From a checkpoint of a small transformer trained on Wikipedia: 9308 steps.
Each number is 128 + 32 x the weight over its row's rms, rounded and kept within 0 to 255. Layers, rows and columns count from 0. The size above them is the row's rms in percent of the matrix's.

# layer 6 attention query, 256x256, rms 0.0919, rows 185-191,249-255, columns 0-127
size [ 99 102  91  98  88  91  99  96  99 100  96  96 100 101]
[[128 173 105  90 128 152 116 169 145 128 134 101  72 185 106 108 153 181 135  94 144 124  74 176 150 114  84 155 132 151 193 105 143 165 125  82  97 184 100 124  83  84  88 102 145 107 151 116 108 170 129 121 123 164 173 179 119 134 122 142 139 144 100 104 143 127 181 150 129 103  73  55 125 131 122 135  78 127  75  58 148 136 139 121 128 123 126 127 151 113  69 135 137 161  56 156 140 151  83 135 107 109 147 122 160 118 167  77 118 165 175 167  75 158 107  74 212 223  67 166 192 181 150 122 138 171 167 138]
 [ 95 168 103 133 154 118 132 118 106 154 200 120 163 139 105  97 140 121  58 104 114 150  94 132 135 105 122  92  70 109 153 187 152 178 137 152 136 163 123 146 109 140 155 134 118  84 144 145 150 175  55 133  95 142 134 132 106 205 130 168 132 119  87 111 107 161 152 104 143 157 169 212 127 163 124 170 119 128 112  83 114 112 171 124 105 154 122 139  86 139  99  38 179 158 122 131 156 155 155  97  97 108 121 146 113 206 125 138 166 154  98 138 120 115 132 150 112 136 154  65 178 109  82  98  55 177 146  89]
 [ 74 131 166 171 117 153 147 126 170 161  75 116 142 110 157 112 101  67 164 119 114 126 102 100  85 144  79 115 163 184  39 106 121 190 126 157 129 139  55  86 101  99  77 123 104 150 149 130 162 147 160 163 121 130 150 143 124 165 153 101 161 142 116 130 137  91 104 190 186 128 120 136 122 140 145  81 158  91 129  81 146 108 120 171 151 119 157 147 108 112 141 141 112 154 108 121 153 117 144  79 126  47 123 135 150 156 129 159  96 152  95  95 123 121 113 111 121 122 108  87 115 177 105 122 189 141  86 128]
 [145  80  99 116 151 106 130 173 165  84 152 167 150 135 125 132 112 170 158 157 136 137  97  87 115  88 103 197 116 122  57  88 160 142 119  66 147 112 168 117  66 164 122 144 128 141 150 148 144 131  95 185 110  73 111 122 163 109 140 109 155 170 115 134 142 153 104 121 195 120 123 123 130 160  95 103 115 154 105 179 110 165  80 117  97  95 123 135  87 145  20  62  84  85 118  84 163 158 116 126  84 114 158 126  79  77 120 129 127  95 113 121  90 122 161 141 184 127 149 159 139 148 102 104 106 109 165 186]
 [ 94 103 101  63 174 126 151 145  87 185 122 156 122 109 165 105 123 101 128  55 152 135 175 119 175 172 141 109  87 155 193  98 123 105 165 120 113 158 130 111 105 120 134  82 120 116 124 152  90 179 114 129 152 159 153 159 172 140  92 205  79 158 132  57 160 112  91 109  84 149 125 206 129 199 154 156  95 131  87 120 150 135 165  93 120 148 103 128 127  91 167  99 131 120 182 120 114 122 150 137 151 133 161 132 127 159  80 132 142  63 191 198 100 176 105 104 101 158 130  94 166 103 124 132 124  85 132 150]
 [ 93  87 167  99 147 166 137 175 111 219 141 142 118 113 131 144 117  55  75 158 109 165 110 149 101 124 133 103 102 124 103 141 117 155 132  92 114 136 190 110 136 154 111 108 115 117 116 102 123 113  90 110 145 152 119  95 181 174  64 126 191 140  92 138  98 102 107 110 140 177 145 191 119 114 139 124 118  90 178 140  83 142  53 102  98 109 140 169  60  86 110 112 148  97 102  85  92 135 152 110 121 159 129 101 116  82 155 133 138 146 113 118 141 104 128 131 149  83 152 113  66 149 153 144 150 150 151 171]
 [132 154  79 143 150 181  87 137 134 154 133 125  99 113 132 167 205 148 164 107 142 122 146  93 103 107 139 105 157 120 108 121 179 144 134 165 143 141 177 147 123 158 118 191  62 140 129 130 138 153 114 161 130 136 115  87  83  84  92 136 157 102 110 137 155  93 154 154 228 105 126 121  88 100 116 151 102 156 134 132 146 185 110  86 161 114  98 164 153  78 162  97  91  60 141 168  82 147 107 149 135 124 171 152  79 145 111 150 100 129 154 150 131 121 114 121 137 134 140 165 108 172 150 101  83 124 129 113]
 [108 142 118 172 141 157 189 151 139 138 119 129 117 137 103 116 143 155 113 146 133 123 141 160 159 146 124 136 161 145  70 206 141  87 119  72 127 109 101 117 130  66 167  53 100 108 144 123 118 128 134 161 178 133  80  90 105 115  97 129 145 102  70 201  93 126 145 103 130 134 153 116 132  88  81 157 122 129 164 130 144 175 127 121 142  52 126 107 122 138 160 165 101 104  97 185 137 133  38 144 179 132 255 124 159 168 168 128 145 186 176 110 140 173 153  97 109 153  97 131 135 177 109 124 154  91 122  87]
 [125 133 103  60 135 151 220 119 126 182 181 120 165 141 114 141 119 176 124  86 118 132 148 186 152 120 163  94 173 116 187 122 141 126 133 127 134 184 102 102 139 117  94 111  95 102 137 118  99 114  71  94 106 117 148  89 116 129 173 126  77  92 167 163 111 149 114 137 130 120 121 149 138 115 134 140 143 160 139 160 156 179 150 108 144 114 118 116 113 102 192 148  71 132 141 116 166 140 126 126  90 105 118  80  92  83  96 134  84 151 136  35 135 101  69 123  81 184 222 183 142 119 187  60 100 125 131 150]
 [ 63 141 102 127 121 148 103 145 136 114 114  90 142 168 131 111 125 117 125  90  94 165 114 182 142 143 124 134 162 140 109 184 164 148 186 147 171  94 117 106 131 102  97 154 161 129 149 146 145 100 117  97 148 110  87  62 143  83 116 105 140 130 113  85 182 156  68 112 139 151 142  82 122 125 120 153  97 115 116 132 171 124 147 143 151  79  60 133 164 111 187 104 133 137  88  84 142 105  86 106  78 174 194 154 137 138  98 153 186 210 122 153  76 171 126 114  83 174 118 112 135 115 134 132 134 137  98 104]
 [137 121 111  61  90 115  94  90 142 116 127 108 140 146 103  83 136 130 172 115 140 173 186  92 106 150 149 174 147 129 173 137 170 181 110  78 158 177 128 159 156 138 118 173  96 140 146 145 124 107 116 129 123 137  94 110 148  88 154 148  79 146 142 143  88 113  66  95 210 113 106 102 141 143 166 151  99 139 180 144 165  89 143 187 137 157 129 160  72 138  76 112 135 160 138 111  62 174 116 103 144  88 143 128 114  89 136 113 205 172  83 117  85 122 116 144 133 133 131 127 130  94 133 114  81 133 117 150]
 [108 118 100 179 151 158 159 145 109 121 234 104  96 153 165  84 128 126  96 108  79 163  82 128  85  80  74  91 146  89  90 151 132 113 156 121 117 139 162  82 139 157  92 222 149  83 148  84 114 130 103 134 136 115 111 140 145 109  84  79 118 113 122 143 116  93  92  92 135  81 104 101 118 122  77 111 136 160 182 151 129  73 133  99 115 141  81  89 136 157 137 126 169 160 149 156  57 173 126 139  82  55  76 110 135 138  99 117 152 140  94 211 153 157 115 132 178 115 134 137 144 133 176 212 117 149 145 109]
 [111 107 108 140 138 141 126  77 165 228 152 153 115 148 169 104 123 100 128 109 150 148 106 166 129 158 119 136 195 102  88 134 123 141 103 113  91 102 107 171 100 112 167 102 127  55 114 138  98  71 211  65 162 134 128 116 125 180 192  73 136 151 110 129 148 136 110 122 113 181 100  84  99 101 147 155 119  72 102 143 140 169  96  70 125 130 203 193  96  88 176  95 177 134 132  94  43 134 104  96 165 103 132 163 133 138  89 135  87 152 162 128 155 178 115 141  98  83 174  71 177 122  75 169  76 120 151 129]
 [ 65 159 128 155 127 115 162 127 112 129 177 184 104 169 140 172 175 163 145  93  94 100  52 223 119 154 126 140 123 139 120  94 155  70  89 146 150  94  86 114 112 146 103 128 141  95 152 131 142 133 131 159 134 134 122 124 183  99 119 147 205 124 131 127 131 124 124  74 130 126 179 143 108 127 143 103 105 143 117  89 165 174 140 142  76 114  90 141 154  75  85 128 135 126 193 150 125 190 151 180 101 177 125  79 112 111 114  95  85 123 122  93 125 167 128  93  99 102 129 132 117 124 102 129 163 205 152 186]]
# layer 6 attention key, 128x256, rms 0.0899, rows 121-127, columns 0-127
size [ 86 104  90 100  88  89 102]
[[104 129 153 181  96 135 128 117  67 186 151  78 163  78 100 122  86 193 137 149  27 156  68 117 118 152 137 137 159  82 157 139 100 133 169 122 104 108 130 116 141 146 117 131  97 141  60 143 120 149 112 173  34 102 106 120 155 115 137 176 171 174 167 126 152 158 156 176 146 155 174  60  88  88 134 103 157  88 120  75  98 115  90 183  83 154  97 101 125  78 162 141 186 140 145 131  90 183 114 146  91  97 107 150 105 101 153 149  42 161  81 120 144 107 135  95 110 141  76 131 109  86  58 175 109 152 135 125]
 [108 140 152 124 149 129  54 146 119  74  88 140  52 108 141 146 125 159 117 113  94 159 122 121 177 128  42 178 154 121 120 130 157 166 164 122  78 168  94  82 164  85  78 108 169 103 103 149 140 130 124 117 143 155 107 115 125 115  80 155 171 204 107 129 118  75  84 139 162 150 151 115 159 135 114 106 123 103  80  87 139 148 108  94 144 132 138 155 158 165  99 143 137 142 125 143 109 119 149 128 145 137 100 135 110 147 197 129 119 141  86 171 167 173 123 134 109 140 132 127  32 119  80 161 126 140  90 117]
 [194 106 130 151 174 130 101  85 132 133 120 129 150  82 129 152  66  66 118 124 147 104 180 103 144  80 135  91 108 143 127 164 101  95 141 145 146 109 125 135 113 114 114  52  99 154 122 160  67 191 104  64 126 143 119 128 100 150 145 142 101 112 127 124  85 136 217 117 105 147 138 139 154 166 145 126 110 133 121 147 132 117 156 119  89 172  97  82 122 121 105 127 172 125 152 149 111 175 126 130 123  75  93 107 136 116 158 110  95  47  93 124 122 134 128 178  83 128 137  96 164 105 111 108 120 115 176 180]
 [139 106  92 148 107  92 171 129 138 106 145 132 135 111 114 101 115 128 141 147  77 154 171 154 131 161 139 161 100 147 124 154  98 181 157 127 108 156  85 160 179 112  99  79  92 144 108  91 139 174  94 116 127 152 133 156 103 166 159 136 144 122 105 111  94 116 152 117  94  96  96 110 112 113 144 165 143  88  76 182  83 140 131  91 183 118  69 155 117 107 187 185 123 134 116  85 158  89 124 188 119  78 109  80 162  85 107  63  69 155 121 152 175 130 120 166 107  99  85 168 175 141 131  85 134 141 157  67]
 [154 139 132 109 137  80  83 190 134  78 118 116 148 153 126 162 153 103 123 100 133 160  96  62 122 130 135 146 102 121 172  73 108 137  86  87 111 126 172 156 166 123 139 134  75 137 121 169 141 161 190 130 145 125  80 173 157 124 125 150 142  91 124 119 176 154 130 135 124 121  63 156 113 124  74 109 138 155 168 124 156 185  26 112 124 107 130 123 125 108 134 123  76 114 142 142 149 132 127 159 169  54 108 113  94 131 241  97  97 123  98 129 168  87 107 164 132 130 109 146 114 143 169 153 111  69  75 116]
 [111 134 105 109 106  92 156  99 124  41 133 197 127 153 150 112 124 147 116 106 132  73 167 122 134  98 193 147 126 143  92 154 151 150 154 124 148 176 172  79 151  76  89 198 128 182 157 145 155 145  89 136 144 133 128 183 141 161 132 142 148 189 115  77 192 116 103 150 151 133 116 211 130 172 161 128 152 108 150 147 159 137 207 161 132 133 111 134 113 110  78 106 137 101 226 149 178 127 109 142 132 106  98 124 149  94 118 177 122  79  66 141  89 101  50 100 130 148 137 159 146 198 204 113 159 149 120 133]
 [156 157 137 147 185 136  89 138 132 127 139 131 110 108  93 121 104 115 171 141 164 217 150 153 119 181 182 145 121 159 171 118 105 103 156 201 139 148 138 109 156 103 167 170  67 167  98 162  98 117  83 115 123  82 108 160 135 143 154 140 169  79  99 115 104  86 131 114 136 137 123 118 130  75 105 150 133 133 114 150 196 149  88 170 232 106 105 101 166 160 128  98 132 108 112  77   0 128 121 104 197 121  97 132 150 110 118 112  89 129 124 186 203 146 125 124 157 160 107 125  89  55 145 129 136 139 144 133]]
# layer 6 attention value, 128x256, rms 0.135, rows 64-74, columns 0-127
size [ 86  91  98  99  94  93  89  94  88  94  88]
[[ 84 102 168 136 107 165 127  93  90 171 184 132 126 141 170  81 122 155 148 113 112 125 194 153 111 127 153  85 150 164  70 108 115 154 145  96  82 150 122 118 115 148  96 138 155 193 108 140  81 116 111 113  82 144 141 115 196 118 122 119 142 131 130 124 106 158  77 152 190 194 118  96  72 216 139 127 107 123 105 129  95  98 147 167 174 120 154  89 143 121 139 124 153 110 109 113 105 149 154 131 125  96 128 197 123 119 160 226 195 154 201 143 121  93 168 151 146  88 103 145 161 101 137 124 182 153 104  21]
 [146  70 189 101 164  98 134 137  46 133 129 118  87 151  45 116 169 129  72 107 181 105  60  85 144 111 146 139 123 153 176 117 161 191 180 172 172 122 120 165 108 108 156 147 136 131 144  92 167 159  67 145 131 134 138 149 143  96 187 188 142 159 187 123 117 109 107 122 160 193 202 161 139 117 127 116 125 147 183 101  96 115 143 110 169 136 132 121  92 138 137  84 148 163 137 162 107 112 198  75 174 156  84 157 176 140 174  83 167  72 126 115  84 109  72 127 133 158 185 118 126 103 103  80 143 110 150 100]
 [ 95 159 157 135 156 162 126 140 115  58  82 159  30 104  97 116 110 105 128 110 122 201 124  95 152 141 130 160 121  80 102  76 153 125 101  85 113  78 125 165  90 153  89  13  99 118 113 126 117 160 155 113 146  98 119 133 100 191  80 146 155 203 123  88 177 160 169 101 110 192 132 129 140 113 162  79  99 122  94 134  62 147 108  76 115 137  71 197 156 106  89  77 158 124  99 149 103 160 121 148 184 127 203 100 128 197 145 120 124 147 112 136 126  72 102 151 136 171  71 179 139  98 124 141 130 148 169 147]
 [136 148  94 176 161 121 121  85 117 138 164 120 156 134 159  59 123 114 157 140  61 146 115  82 189 150 117 138 135 154 167  84 138  75 111 103 154 108 133 112 141 177 116  92 161 167 181 137 144 118 109 142 125 130 127 122 170 138 106 151 115 123 133 163 132 156 141 110 131 109 129  65 129 143  61 112  82 195  85 146  16 141  72 133 104 129 109 124 167  77  67  98 121 135 166  94 129  64 131  91 185 179 149  76 132 102 144  96 182 101 211 110 143 151 190 133 134 100 159 134 142  56 109 134  82 142 173  87]
 [100 122  87 146 131 118 157  95 122 119 149  89  94 137 176 142 135 190  79 138 166 128  98 146 113  83 192 188 131 116 119  97 200 108 157  87 167 126 139 186 145 145  93  99 131  88 155 128 113  86  77 118 167 133 115 131 153 124 182  74 115  92 133 138  95  97 151 158 116 135 153 119  95 149 149 143 129 180 102 141 210  77 136 109 152 148 200 120 118 103  73 173 119 192 203 127 166 126 133  95 110 149 167  64  91  94 137 113 160 131 131  70 147 110 143 183 133 126 117 136 156 125 103 148 123  95 172  84]
 [137 155 152 150 154 135 108 106 123 105 112 118 121  89 143  97  84 133  68 157 117 155 109 116 181 118  92 113 118 153 128 165 122 106 144  83 164  69 174 133 109 186 181 108  77 141 141 141  92 128 178 201 149 128 149 172 148 129 108 147  69 110 192 116 131 126 122  80 133 182 163 166 118 151 154 115 106 180 124  90 198 170 112  78 144 115 103  73 119 172 113 155 176  73 129 126 148 103 134 150 123 129 160  60 121 137 155 106 184 109 121 112 123 139 113 120 118 112 131  59 129 111  93  68 177 143 114 136]
 [104 173 133 140 105 113 151  80 152  90 104 162 108 148 162 151 100  94 105 145 123 121 108  70 124  61 103 125 131 121 135 159 146 132 115 115  87  71 153 118 150 139  96 132 192 102 150 119 117 173 128 138 113 159 165 191 151 174  74  74 114 145 167 125 181 127 137 119 144 153  62 142 107 126 102 113 111 117 186 184 158 154 111 104 117 157  79 152 151 112 174 150 125 209 163 161 101 104 145 148 103 181 111 118 113 142 125 148 170 115  79 207 144 101  99 110 136 111 166 236  84 142 115 156 130 129 168 102]
 [ 92 120 151 132 113 137  74 112 131 124 106 134 155 137  68 139 109 117  90 127 109 142 120 108  80 137 106  79 179  91  72 181 188 174 138 125 153 156 127  67 106  49 190  94 151 128 109  78  96  36 131  69 144 150 143  86  75 139 135 153 159 107 128 141  87 154 115 111 150 116 140 143 137 176  58 101 193  82 132 107 102 131 105 191 135 128 127 130 147 164  99 112 129 140 120 118 147 127 124 117 137 135 130 136  61 147 134 129 125  63 124 132 165 152 105 110 130 119 152 142 141 179 106 174 105 103  78 145]
 [155 145 121 109 127 182 108 151 109 133 183  84  91 142  69 124 151 149 108 151  99 129 163 111 116 178 111 160 116 118  54 151 113 109 133 158 119 164 161  57 184 133 157 122  69  67 143  86 117  82 136 115 113 130 125 133 139 105 169  61 120 129 140 114 150 123 139 136 146 125 122  89 104  97 152 203 113 112 159  67  90  67 127 161 119 150 114 113 138 121 130 144 147 156 145 154 183 106  79 128  92 135 138 111 141  96 110  98  74 164 125 214 179 188 156 139 149 150 105 109  81 117  72 135 105 132 140 128]
 [105 104 178 111 149 131  95  71 133 170  96 137  64 126 122 127  84  79 154 203 154 137 115 143 101 156 111  93 171 160  70 102  66  62 182 180 147 107 135 156 110 141 196 137  84 174 142 123 133 141 154  50 136  73 186 150  94 176  92  68 121 128  75 128 108  83 151 147 183 168 108 122  89 108 187 122 165 132 139 126 118 136 140  92 197 106 114 128 141 143 109 122 125 115  71 119 116 138 195  96 121  66  83 112 159 139 101 133 151 106  92 140  73 136 157  83 115  98 161 103 168 140 139  90  90 140 126 130]
 [167 112 118 135 118  99 114 142 124  91 217 154 129 106  83  73 100 160 157  95 129 136 126 106 174  74  84 112 151 134 163  99 156 175 137 119  61 129 136 123 124 126 118  98 117 183 124 157 110 181 116 149 104 127 156 143  71  64  99 110 103  71 156  89 141 135 166 156  78  99  93 180 144  94 106  70 118 181  63 111 147 144 153 144 120 187 123  82 187 144 126 160 185  93 161 149 199 137 137 120  77 165 118 144 138 108 120  68 169 110 152 184 168 165 152 128 154 146 156 105 151 149 130 135 173 113 157 153]]
# layer 6 attention output (transposed), 256x256, rms 0.327, rows 128-138,192-202, columns 0-127
size [ 99 101 101 111  85  94  98  92  83  88  93  93  89  92  91 100  93  87  98 101 100  91]
[[195  40 113 172 121 101 126 125 132 165  88 158 144  86 133 169 128 108 200 107 135 140 147 114 139 125 145 103  65 117 162  99 122 110 124  91 127  78 220  55  80 141 118 132 103 159 104 105 156 118 138 160 105 158  87  94 159 131 132 112  83 148 135  97 147  99 132 135 177 145 138 101  81  88 123 170 141 158  69 154 184 127  57 153 122 157 120 115 139 114 141 171  98 145 180 136 144  57 156 194 132  89 124 104 146 141 171  92  71 135 157 110 135  99 131 103 133 128 145  79 141 111  93 105 138  65 166 166]
 [ 92 110  59  99  77 107 146  73 146 142 147 137 129 133 131 113 136 169  91 124 128 111  65  79 122 161  81 115 119 160  84  66 134 176 181  99 132 146  79 104  91  77 142 186 100 155 152  98 147 196  99  66  92 119 147 129 136 161  49 164 102 101 145 125 202 111 118 132  80 150  73 102 129 101 176 127 131  81 152  71 126 135 206 177 115  90 130 122  82 123 154 120 174 136 129 157 148  88 105 163 143  96 114 105 164 192 136 147 131  97 173 157 102 121 150  99  85 157 120 103 141 134  84 127 155  88 167 108]
 [138  55 188 100  88 122 102 127 135 158  89 117 142 122  53 125 114 141 113  78 120 124 116 204 159 138 142 171 186 124  92 159 101 145 102 161 143  60 113 168 128 164 159 124 116 100  90 147 123  67 113 101 131 122  97  61 124 142  63 134 126 144  96 137 120  57 137 109 127 127 172 141 126 136  88 126 109  88 175 112 131 144 112  96 134 150 161 110 146 131 103 136 151  55 108 113  82 117  77 183 130 173  90 134 109 115  91 126  92 108 150 137 132 190 135  56 189 152 154 159 156 167 179 116 144 115 110 136]
 [136 101 155 104 158 140 145 131  88 178  90 141 149  80 182 141 118 115 149  92 157 108  74 145 140 172 147 194 105  99 145 110 104 104 179 123 144 125 163 109 117 150 130 214 132 146 111 117  65 139  71 141  91 168  93 156 122 146 172  99 111  72 116 116 122 133 115 124 106 220 107 148 159 156 129 181 153 131 150 130 123  81 171 162  70 100 146 154 116 165 166 181 130 114 167 179 155 128 151 118 158  99 103 127  89 143 156 140 116 102 168 169 117 139 134 116 114 115 115 164 139 178 123 126 107  87 138 118]
 [112 170 145 116 130  89  84 135 115  75 112 125  83  76 105 174 132 156  97 114 153  68 126  96  97 137 105  97 151 116  90 130  69 191 108 117 129 134 192 120  88 131 115 118  98 170 147 115  91 178 121 122 114 150 116 152 115 124  65 154 155 106 131 132 150 154 123  91 111 126  76 142 133 143  61 151 128 114  77  97 101 156 125  91 133  74 112  59 129 112 117 108 106 114  87 177 115 149 107 117 144 116 159 105 114 171 155 168 115 118 153 126 153 135 166 131 116 210 151 165 174 114 146  51 122 114 131 125]
 [131  71 154 147 190 152 190 130 165 147 133  78  87 152 124 177 130 144 125 117  77 129 108 121 131 163 148 173 181 111 118  78 157 175 165 112  83 138  98 149 153 119 143 150 161 118  86 110 118 123 110 117 128 168 163  99 156 120 121 101 134 145  63 134 194 159 103 138 116 116  79 135 146 110  80 105 142  50 170 127  67 130 142 118 141  97 180  81 122 153 120 149 151 169 156 170 165 158 104 137 141 137 144 180 149 112 117  98  71  75  95  31 121 137  63 145 174 103 115 167  94 166 191 188 150 129 120 142]
 [145 180 166 141 150 118  72 239 127 107 154 103 107  99 160 107 139 151 130 138 107 104 143 150 128 205 155 140 144  56 133 138 103 105  77 128 121 126 217  84 144 185 186 135 147 112 120 129 140 130 115  96 119 160 117  87 145 121 114 142 169 137 119  80 122 165 155 108  85 175  96 106 133 108 134 144 104 101 147 136 157 130 138 100 157  95  99 107 121 108  89 125 123 123 113 133 105 160 122  95 154 120 168 135 173 144 157  83  97 149 122 113 148 102 115 108 160 141 140 153 115 151 135 208 189 129 113 125]
 [126 159 117  68 133  86 142 112 150 119 119  94 119  84 139 109  96 141 147 143  59 149  81  56 158 102  99  77 120  64 132 169 115 122 140 149 134 129 110 133 144 115 134 141  57 193 101 133 103 142 149 138 140 151 104 188 122 163 136 189 162 127  90 114 143 143 166 163 105 115 160 143  89 140 146 115 140 101  98 111 174 133 224 148 197 141 179 162  88 123  91 136 126 161 134 113  98 125 162 151 111  98 153 145 155 169 168 130 166 119  72 138 109 164 110  63 132 114 160 147 124 115 150 155 141 111 134 143]
 [ 71 125 151 113 123 132 172 109 164 145 125 136 115 129 122 146 108 133  98 112 112 118  83 192 150  87 183  93 137 101 138 127  96 118 166 152 160 183 112 156 126 181  62 114 164 181  95 113 122 128  82 144  72 103 146 115 128 164 148 169 180 143 179 124 184  83  92  82  89 111 106 161 157 144 122  68 142 152 160 126 117  89 135 125 161 179  74 144  57  96 129 181 129  89  60 122 107 129 129 167 173 149  84 114  86 165 156 209 168  62 145  75 152 122 134 120  88  75 129  99 127  92 142 117  83 190 111 109]
 [135 146 123  90 142 114 174  76 132  94 120 113 114 115 112  83 102 146 106 181 121 146 128 153 148  89  79 143 116 132 160 133 124 194 195 114 106 124  41  85 135 138  92  96 135 108 100  97 159  39 106 169 117  75 146 101 180 134 167 163 155 156 189 134 185 120 100 141 102 102 120 158 194 141  81 151 190 137 119  81  58 141 158 103 122 153 156 115 142 187 140 126  85 120 120 178 127 146 138 118 129 110 119 118 108 179  94 102  79 107 155 139 126  99 167 107 138 131 159 130 127 109 124 111  65 138 161 103]
 [128  99 120 157 173 138 135 133 107 156 121 100 124 175 148 111 116 168 136 103 105 103 140 102 190 182 149 119 109  97  97 168 157 160 148 169 160 141 233 139 132 163  95 101 158 141 148 136 158 113 194 138 110 140 114 139 178 143 158 115 117 115  92 119  91 121 128  86 131 159  99 138 135 162 136 158 124  69 175 187 127 113 149 134 107 136 142 128 129  93 158 124 112 108 109 115  96 126 105 132 162 128 166  86  81 124 179  56 133  87 152 102 132 136 110 100 149 129 149 115 130  86  91 136 103 188 162 103]
 [ 90 180 169  95  61 122 123 126 113 126 126 117  75 143 123  79 113 108 144 164 182 118  96 117 125 121  69 122 126 149 108 150 106 115 157 124  94 187 104  82 183 110 140 129  73 147 102 177 152 152 159 129 159 180 152 189 100 120 105 133 111 103 148 126 193 148 150 170 180 137 121 142  71 104 140  64 107 116 156 169  60 139 108 141 150 102 108 133 124 106  67 126 126 194 132 117 113 137 109 114 108  60 165 122  76 151 144 129 146 139 122 108 146 130 122 126 115 143  61  83 147 117 155 137 154 145 123  21]
 [132 136 175  91 188 128  99 148 139 109 139 102 124 102 179 133 141 143  73 161 143 146 129 119 146 108 139 145 138 121 220  92 133 175 215 183 129 120  81 139 122 121  70 143 142 148 128 108 145  73 101 139 157 181 145 109 179  87 186 146 143 142 209 155  81 144 143  75 113  95 136 180 115 133 117 132 121 159 136 156 161 125 127  40 154 174 137 106 114 126 158  89 171 137 138 101 122 147 132 147 174 129  80 161 150  98 138 110 151 114 140 130 116  95 113 157 154  79 168 234 163 121 168 142 149 126  66  61]
 [129 113 101 181  80 136 158 129 143 102 119  64 150 178 123 125  88 130 132 161 161 180  96  91 144 118 143 142 153  90 110 132 138 168 150 116 124  86  80 147 109 157  97 144 122 141 129 124 157 125 165 130  64 117 144 137  74  85 208 145 143 111 129 152 143 147  63  52 148 174 145 183 151 131  80 142 115 192 172 121 148 104  80  87  55 174 110 113 123 129 126  49 131 112 128  92 109 127 134 168 165 151 129 142 120 167 108 128 182 108  94 121 118  69  42 151 104 149 159 204  88  91 103 157  84 173 169 125]
 [202 126 139 157 190 120  61  57 163 158 153 140 162 154 156 154 114 155 147 132 107 169 120  81 174  82 167 140 128 107 108 123  87 150 144  46 121  64  70 107  95 154 130 132 175 102 170 164 108 129 137 134 158 169 101 128 145 175 107 134 121 111 194 161 101  58 158  80 144  94  91  86  97 148 111 104  88 124  95  87  32 155 131 121 187 167 139 108 122  86 136 118 131 131 108 116 107 157  70 109 107 171 106  76 175 119 131 151 153 157 103 127 137 113  94  96 143 101 134 143 108 124 162 148  76 109 160 136]
 [121 106 124 115  77 105 152 139  90  83 202 157  90 138 147 201 125 128  73 115 147 164 126 120  96  92 178 149  75 101 134 124 127 148 143 137 148 149 161 152 125 136  66 108 108  67  32 126 156 170  93 143 155 112 130 120 143 138 162 107 146 110 110 147 121 139 154 131 181  91 168 140 132 161 152 146  83 211 107 153  96  66 140 117 173 170 148 115 112 153 118 200 173 178 194 147 148 173 102 165 109  99 118 108 142 102 136 111 128 107  88 175  91 132 117 148 164 147 121 126 179 201 104 154 149 158 128 108]
 [122 169  88 117 145  98  95  43  83 109 175  87 144 157 123 111 144 160  76 112 143 186 184 131 107 134 113 119 137 182 142  92 136 122 150 123 137 115  96 134 127 116 183 159 107  73 201 147 119 131 125  48 160  74 159 196  77 135  91 117  87 134 173 115 132 112 156 145 115 148 130 139 105 109 126 154  92 192  98  94 169 142  95 106 169 144 112 162 126 172  97  93 170 139 130 125  98 108 105 123 122 163 126 157  63  62 174  97 151 107 161 125 226 134 121  78  85 119 109 148 137 129 162 149 136 207 141 128]
 [129 153  57  97 133  80 111 140 109 179 134 118 124 137 128  98 136  91 121 118 129 142  67 106 141  34  94 148 149 149 117 160  73  87 167 124 132 160 102 131 103 141 142 158 164 153 121  84 137 125 182 191  80 113 129 163 121 124 173 147 105 124 100 106 156 131 127 206 151  52 136 139 118 168 151 158 105  81 118 123 130 133 192  89 105 144 136 121 118 176 117 172 113 130 164 166 167 129 104 167 122 163 159 134 125 162  80 140 168 165 101 144 129 162  67 101 131 108 141 106 117 110 113 172 128  46 149 109]
 [108 123 142 137 154 156 104  64  80 157  92 152 124 112 133 100 187 131  97 131 190 132  73 177 119  91 124 114 143 143  89 180 116 170 121  80 157  87 188 119 106 158 102 109 142  92 135 123 101  89  66 120 106  81 163 154 130  73 145 154 132 114 164  90 113 113 101 126 143 182 167 156 133 108 117  80 163 164 117 138 102 100  59 116 190 110 124 109 156 116 122 104  99  71 122  96 163 143 122 108  87 116 121  89 120 143 134 126  91  65 137 164  87  61  55 126  84 138  89 111 195 141 120 139 173 109  99 144]
 [159 111 130 100 121 118 136 126  64 123 139 126 168 129 127 131 147 101 131 145 134  84 164 110 161 162 113 147 117 137  39 116  78  94 135 123 111 100 214  60 192 102 174 125 142 101  74 124 134 116 186 171  84 167  97 184 121 154  75 115 104 128 120  89 116 159 115 111 132 131 127  77 138 126 101 151 158 119 105  95 124 114  91 133 146 109 121  73 160  70 122 150 118 171 172 205 128 146  77 119  92 112 116 132 116 126 117  68  64 105 136 138  99 126 147 116 137 148  80  89 100 104 166 123 177 103 117 120]
 [179 164  51 123 149  81 129 114  95 135 103 141 114 146 130 134 147 112  95 114 164 107 178 103 166  80 130 113 118 131 121 159  67 108 115 109  94 145 134 122  91 133 139 129 183 159 115  59 167 137 154 138 130 158 181 144  74 122 112  76  92 156  89 115  41 138 186 234 191 133 131 127  85 109 153 138 121 142 130 133 145 120 108 152 109 108 129 130 141 134 113 114 118  93 129 122 160  49 152 145  64  87 157 137 144 139 123 121 163 148 131 131  87  93 118 107 126  81 120 125 103  86  97 117 117  83 149 132]
 [191 136 126 131 146 102 134  94  95 129 162  64 126 105 104 137 129 139 158 123 104 205 115 108  77 161  99 127  70 127 194  76 160 124 127 163 112  69 121 149 116 134 129 122 127  84 122  92 133 120  92 131 127 171 110 160 127  58 118 113  83 142 145 137 169 147 130 166 104 106 110 110 141 141 133 120 117 142 117 120  96 165  81 143 126 130 180  96 135 137  73 127  85 197 169 106 122  99 152 168 146 141 110 103 145  81 187 119 165 131 143 113  85 138 130 143 110 149 150  89 193 127 131 101  88 135  90 126]]